config = dict(
    n_layer=11,
    d_model=256,
    n_head=2,
    n_kv_head=1,
    head_dim=128,
    d_mlp=704,
    vocab_size=2605,
    activation='swiglu',
    norm='rmsnorm',
    norm_place='pre',
    norm_eps=1e-05,
    positions='rope',
    rope_base=10000.0,
    rope_fraction=1.0,
    qk_norm=True,
    attn_scale=0.0884,
    bias='none',
    tie_embeddings=False,
    parallel_block=False,
    init='uniform',
    init_std_qkv=0.0261,
    init_std_o=0.00555,
    init_std_up=0.0261,
    init_std_down=0.00335,
    optimizer='soap_variant',
    lr=0.00596,
    beta1=0.95,
    beta2=0.95,
    weight_decay=0.057,
    lr_head=0.0104,
    warmup_steps=62,
    schedule='wsd',
    decay_fraction=0.869,
    decay_shape='linear',
    final_lr_fraction=0.0,
    batch_tokens=65536,
    seq_len=2048,
    doc_mask=False,
    train_tokens=319000000,
    steps=4868,
    dataset='wikipedia_en',
)
Each number is 500 + 25 x the weight over its row's rms, rounded and kept within 0 to 999. Layers, rows and columns count from 0. Numbers have three digits each. The size before them is the row's rms in percent of the matrix's.

# gate: layer 5 MLP gate, 704x256, rms 0.192, rows 453-461, columns 0-255
# up: layer 5 MLP up, 704x256, rms 0.2, rows 453-460, columns 0-255
# down: layer 5 MLP down (transposed), 704x256, rms 0.186, rows 453-460, columns 0-255
gate453 103:520486516498486517538515496509506466529542495520490511526473499486508504455462496543478509448504501516513425509493488487477505466471520513499553514518515498510465486496502498465480469506499509503512476489503500514508531462450473534474510486525500511525508461505510530514465529507515526538502537488494473499514496447494513429517485484496488536530485493502497515499488479526504533510562505559474510542490472473523491471473535491526531497493458529509477521482519457517574493514449495508463500510531520475498552513461536548481484499499522527510478499518516526496448547460495498481535470497433501441507503478479487499493504519454466503472513490495508525503516508511517479492490512500559478496524503492555501487496498532481538494506482502505485506551545506472512473526517510
up453 105:487531532509484492521505484537485501477492488477484575481507496488490475498492500490488449500480464494482496515493492485510548496478479520497513502524524486551456460523469496482429500494517449489527515495505490524495473548506464515473494536480526513509486548512493496498503489504536502476512548484506485464477533531506468480508539463493487546522497538510481449493465530487553516520466483518467494503481503480520486519469534514463541511491532547464493558477505496489467489463502501502532459519492535512500510459526482508477481512568475539496515498542476488510482498516534477520481544509510474496470549522512500481497475476568486526484492500535497499485514484490538497503461507523522525509517465497494489520490509524553480509449525487468519502455520486458478507468484477
down453 103:493527503524502465484522511480485524491487461478462530474526493479515494476489507567499491508506473482517506525455527481488496583532491534551526480529469515532473513496510493501525489494457511484488474522477477526478476531513488500492529486487526478474517527539495515484466480494473527513511523461544472467507460522503496520496502470474477489528518479543505473472515471519497518494494459509530448472518485514529511510466473491484486481497572505491534480487484468493498482451496499515492508457486491516515518484504509531529510521527508491547495467533468513504517514518513467481468558494503536566439514490500540535468538493538528491548554473527496504511536470503496485496496512518524456492487486501441503527461514469515504487489529495466499546534489508508521530496502509
gate454 098:497490543508523526563512544518545482511515490486490500492534494469447507522487523515486495453519564512501561502533480477494497539505500482479487451531505476492470485525518504509478487483510523439494487534465508512491452503492499536482504514535479480484459506499476477526493498486554520469514499477526489517516569507457482519488510470500518497552483475498520462511509531486493440502505536501472519493484547487501512480454531513505487471481481478517470445503476470533472499467512443492505490455509508536505513515482502517521471496506541495491456532473487489482475474489506505562527518486485492514496499484427499455459506471497505484521511478492543476495531501509490511498510497452520483530528539526528486478498500487497458515478520496476493507535521525507512495511511452
up454 103:502484508450497496510469512548489505490505479544557498509488497496492488482502487527526508450477512516455516540532456507496483540513493473503520498523510519471517507544533500490477473489506494500489489514505519506487491482504449503482503516554492477485494522466530468523529475450485522464452506498511494489528519483533470515486517466508533433507477466465485459524505514477523521548495511479440511473491515526479495474472567508504444514515482493523489476481480476500493503469498482471464503480432501499496505444546520531504520495534515458484513493499500504493479472534485499513533497514510517455495479464457517457489512491500460508472512462473505483487513525497502522513481465459522486503531537495476461483512488477522505472493514478430470499544455511476482540508502451
down454 101:483511506467485519495495515489473476498502502525527482489526493541494524482489485520503521514498463507438475515533474525486482510524546519528522495516559471486492503496511507471522490526461512500505516524502481488459512561519488475468504489495563522462513471444485486480519503528518527519459465494529491471496505495511456505494513410498485457509478525521493427507485478482542552530516505451479489491503482518493530490512502508506496511514497524521484479499471496537518457480497489501488489492495437503538468506526538533524447542447497514495485490478514516488506518552482522506535472487528544503510460541501525511525522518523472517501528501503512502493501524443498542494504502450511499543526533563504480489481481479471501510477502523496533502531508514461512495492475469
gate455 102:508474534492488468480528544473456521466479521503495458497513464481512492482479487511511511461458491442467484573475481454518506501500516499515465502521502493517504532459508514449457462467514499513531481518507503509506499495499486526485534494512471513483475485483472474473444516494526505445538501531471437511515441538475457500473509502544482506480542509519500482525494509498506502519511509533548487508480518542490484503497556507509487528501458507518520523482476492485445514490502469513439445487473502493485497510479502496474490490525464492516507491497475497478489482450514477521536480483521541449475511525465518489493499531518492458501485485514533531510556484487499508522517494478501478493474516432497483513497514516472511509530536510469517504504501456476504520532468454
up455 111:497480438485494532482496501545508474496497466518484513523483499478451487511465467540482501512534477510545461472490496542487498525510507509482492539489489488454500488539507455527562511531513463507501536507503503506522521504494518480545448504527551496516493499523504534517578471501461494572507517497541503486485495454521503486506472461470522523531516484489506499490498506499512488481549515476444499486471475486553501473478521517512525464496543488460516496507521533517523492509505517494500502506552499486508469513515499492499583489506481498487450500531548513456492505549503527497519523503478499536502493482535509518495498490472469493482523560459527493495471529493473501488486521513531512519481526565534522513516475482478497469500469496504486533466483518488520499484506505
down455 096:467505503468514498470509488512459515516522481496500477463524502449483493511478505511481520529461497479556493511499522507491485571496526529488482522516453476481486553534512488498564538540461503493547529525491490542529524503497519504491520500491487505481519504514500494525493475468492507523535503509518476491496488487510500527506467505457510478553501551519482460474477510547475453523543489517492469441504411483507521472508528537530528488491517486462473500480455509528526482493503501429495519532518484496456522532497510523500524516536494521480465508501520461461509501504504530441514529493496477509485475516506491502487553506447510477484520532485551470528500503495464481534493501465482499542476505515471481491511484460508487482488499467509481525483465509498520494517506498
gate456 096:533486530504560524501457511507458509476517548490507466490507538531494507495508529493514581480522449513503512504495525478494534455512527471490544523521483489516466500540505486525481494515492507479522525461477474475516479494470511531540507483483488472469512529538488515472490493505511501502460472514465494525493522467499531515512517528504468515447514473500492433498468513490504515510537492534514468495492507497513506503492502512528514514476519518443474492493510511511482515501503545530534499480505485465548504502528502499510563499533489491473480485520512512488496496520498537484474461486502516508500497546501497531496478522499460509472490544497439496439453540510483498485493495510482490515487460458474419479507512444523510460466509530492482458459495456532509525523498523
up456 098:521492497489496454538467506541509480503480478557471472522474517520519532509556516558538448495498527486472517523477510472472498508519485528525511463489497519507478546483501470495493490505502546518477532493492506473475544487502496492513528444487495511498487490509529506499485523484504468492485493518499582466489506496549527497460478516450471526509501482520515533481508473469510480507490509487510501572483536510507474469491482473529502436524506516501521532508497463512477503506499505474495484512524501498452450488492508494487531512498483489469461491465513437494528476455511501470504525518491491506510498508458539433527508473472505498502490519479485471507526461526477440483535511489524536504494513475518499539469514488564513472474525492507516492512513509492561530511521494
down456 098:487507517585473476497511501506488523503485510496464485464485528500460504473485544491528502523549455494479496482508529513488526511484480461496480526533503501465524495507555515490505514513517484507508459496512536529532467486480529509502493524473475531467465482490474523520501472484499500471509500511514465457499494532505499483500489563534498497474539498461491475522509543538488506505444546461506495491485506482492530502530495474528465500476472483515505500474427498463486509499503482469486506480515494470501495555493488492528506497591530496499473497522515471500481492487493517518472500480481520446501497472494477522475474447552497516517484463513530511515509537488499481464497481484490494468478522524544510494512528472510543496513567537535535536465507522477470486474506461
gate457 101:489505501524519482528498496499450524478505505501506497519492557496477520506494537516500460491522506502461497450504502495449487461540464499543511473529458469498494475504489501498525459495494517487499478480497500511491514559550481499503511509481486466517505459499493468513512512470454469505499501511572530517501474514497560490532472500455499466460498488488472482467535466505484509498497485520519490444473483497495514528498483507481511444516477500473515445499558534505502511523526534483533467499501492485512487494502515475521515510464534477439523480519518493521467526494505506457504519486477478469525509498508506537537451513486505502512521547516500462468494498503486431440492521452488458482455497457497493515530479492512499506492486471525482473503453508458508542517483547
up457 095:498501468482503435525524468492495488547466463506497539532448476476541538493516527476481515474531489502528527497472486490463506486502488538476480527520509493482506507533505564464478480493538513490514505537463475521527501498470422523498514478502488473496544539533542484501496507475501553507457489472500535503499498505542499519501523449476488519491492485505498499477495500458474416495537490479514538515504534514510512525479526493564522470521500489486521494506487519513467491470521485499491538468499489530513501485529499479508478502497521510490498500559522500483480508503494559490480500501496470501468515491537494494499518509497552531519522490517572496523502489461548489495475475457533500491500499504451521453520492513485503480518474476517453515534476527509491509498538534
down457 099:506439501483458475456507515484520517506560478485505502509517521557435488565502489547476502555521524489463508494498509472517481556517483487521483529467494475509465487488520454479503513506463470516495504505511489523533499507507513535482540532506474500486527471488499465497509543531508504530486484506545522483485499529501506468536502474473479508508499522534502494507523456508506499498510501513510508495474496507526487510514478508475523483487498549466483434483490494491529538513470547477482504582522484511493483484521540471524511462480537471471482513480477467538504506516554532530500511511489479473514464525494514491483438457536527517508495489511506506471449483488503517537509543482512464437479505512493523490481490506490477480498528451495484497524480487458505494504497463
gate458 093:512501509537481490549492485474478527500507495495555496526489499521495464510505505492520509496472493476478511450493522540524502516520486485492489512487460499519533509498477515504509522494530497536469488504511484451502457521523526497523468480500505469521491480514513521498471489477534518483497489491502458476538553520497488534505475519490475526525553471489503458491495546523491479457477490470534482485493514484549520470496552531444481498510512537467494516515511487497489481466505486487513512551446473519548500484508515489505475509511492518515529527475483530504507518503454556556524513535518523493534487542499492489500457529445465509557496555497463504503497452497523504533475506497477502497488477493471520503461470542504541489470472531507530474526481526598499507513506520
up458 094:462499478523490482534563496481486512496462559517509508487491495484496500494505504501524551485466529479505496513448475515499482528496497487504532516481503497476505482471451480511489488508464481483502497487550498513499503481483531507472499554469475470527545504499517515525474498561522460469509485521481538508478492484527471485508495488479490502525515527492492483515516509506508495490497469533519553485514492464495465548518535496497540493512481489464482520572491521530509520525510519588470508500482484516496495491435527516492532533524519488504510473501460488498487530521435468461482488485518551477498508541521510516518487515502464480526502536457477492447541487511508539498512452487466487467505491531511514543477488495467529512559509508550517482488498519501495501545536498
down458 096:515489527537536499461542529479480500528468509544489473500504478494493529513504490521501512476440511516492515493517484528483508513495497470539482483462538524484469490511486478505468523530478481497456490530519561507470473512511515488500487486491510494482529501511522479465481528524548444452428483457508458482496531477484500527495524533472478455535491468533481468502479539474510484517529483519499486543485493501528514505541475485527499462486513571489500516479487507497524496502522541508523446512512527481499524499494510477488475477485529541517470511465494494479470512482488495528537534509493501474465477490528486499500504535494477484488474500518527509517493499491430513512542469556525474445461477496498538518487542493516512503460502553518529487480515551511464492483521492
gate459 106:483504498445461537508492556473513529513533505498506480481512479465509461522492489447468525509488519495463510474481466491513515473499495509481485518554485508531541494495479488508474456489514516500493559529472488501530486501509467499453509469519493491473464506506479481527491533496490501487561517500460498543482518481442511519506452513510488489436495507505484553447476549491471491516509489520534515519526543452451537480531480488473511485522477542519537504537518489543509532508527532508512490491497493507457457453499488491521478463461510521463537510516531492503466515517489462485526513518518481465503479512464493497448498506497491498543491539466501498467525484527495503451476472495533475466495524509505489555497515489482472523498510504509495480518480505488466470507512465
up459 097:548489471505494505516493441495499456463522508496543525527506523519501498480491491519528522471542479534569489510496521494472530506493499490509484474474466513504510522458488506530560558513507490498524456484530491481459510505514503467523472503459493514494516488524540489495503486506526500474436529511507489499532447538535504477504496474496519497517530504514494545512520480539511526450493493524488496539488443501550506505469554476507490492451522519497472475435494489476492479507466467492483475516490517525525485516517492468475530522503484536546458519455449512474520496476546523504498493487535509493503499470504507484529536532507495465476498488496517545555495498479502525523495490488438519508500502534552527482512506516511502474518534525515535476519498475499497520463505527
down459 095:525498494545509461428514445495485512529486512511471478521507509473467536489504541497500504482512484489496499518530529551508487526505515508487511496447481471460494480505527517454532546550531483511495446502553499532430517513508509506526499538530472513467512503467535501533496483509509497509486469493510489538507512515506487505475463524532523476539485520497483479486464450470502469474502448473524516532479488506511491544486484499531478510490450479558468486495494485466512488493477480544461510503447494515521489488460506502486551505540488454513501526448483508492527485468495480497466489514508461569501489438556507503498509512516516493503509495491501514538483523521472506518543484498513499513504518489492466468480506480516500477513471476525497487507502498464516502517474543
gate460 095:507489539503473504480518541501493494517493513504543513529519529525491537510507495475486512484513528554533490480455482463501473518499534502518499461477470526524539538480519495494495506491526495496478510518535515528505529479473473503462502504503520528491491500477488550437519524498537534523449508518475482471526523477518520511490481518489512498479508503461489478470477478525505518503500530506480478479502536499538462442491470476527530535536459487512567475501538484491484508511537500505532461456534467508473502510502504488488507539485502515510472544489486497521499482465478496469474512532492518493476485491445526453521497523455453482530521483500528537516543561471513484519486467535498457504467518523477476518503524478531503540512496520474522513468508500566501498489522570
up460 096:494551494515510482469459486519481511520494520467509520496530478483530483505505517531478470525494460497508445533507494483494516507498499451543502483515483517505482511455460489513500462497480480551490478510456503535516527505528477512490505463511468505514540491528502539525468461474506470546487536499514530527503499517492509504514482509504460476514504490487573467540493514527515514453538502475518496473513528423513447524520540517455475497522505541487480508443509485491509484500499448451470483462500495524468493502519520462479496478461488503493491526490528480504520468506515532484526504523464517512499422501480474473509464467497478492488511499477471531484530485465540485515516521526469516471470514515509515461539462484479535506487534474507505541500501489520543505506502535
down460 101:471497516504504490479495490467497528479506478508488459521507467478476468483507490505461483553475475474476501528520532510512510511494513506493463476495508513495500518519491479443480463566469511453511473499482501467464509504505528505466457487466475484527502481550525515457522494531497507481469505476468491507533480556490490512491466500489561479501539537501494499523493485468496451485546507476513460517491506492464519531506503514550514527475533491534499439506523525465510504532500493534499490499520500499485521550446518541477511511495470481488539470522530494497496514494452540542481490484557526473484550491488466462523506510495536491498506474495457507491486514509453542488518493499480531517499515506483508508489492518522489443454534496518515492513500557434506541496508469
gate461 098:501503444541511510503481517477518516459468509501465492486519476518500494477468512500526483503575487491473482470516465467517470518502467447490480471463487457488489535530505528478468536533538429493499506469537514507514497524477483462480500514502526514472472526512446507453504496497472508491451499459471480469456547456488479522477469484483483515501493546474470540496521505495464511511515506502455492521543434496496503496491476508470483499498511520495529504520512542473472521493494499473508501485528494496486534493495495505518493558547480500508508525509483483511453510513482466467466517488477503518460531495532511480513527480496536483513506508486540525505478529501492502531500524548538522533489539489454485495512492540534465533492515437490487494498491499494517521519488445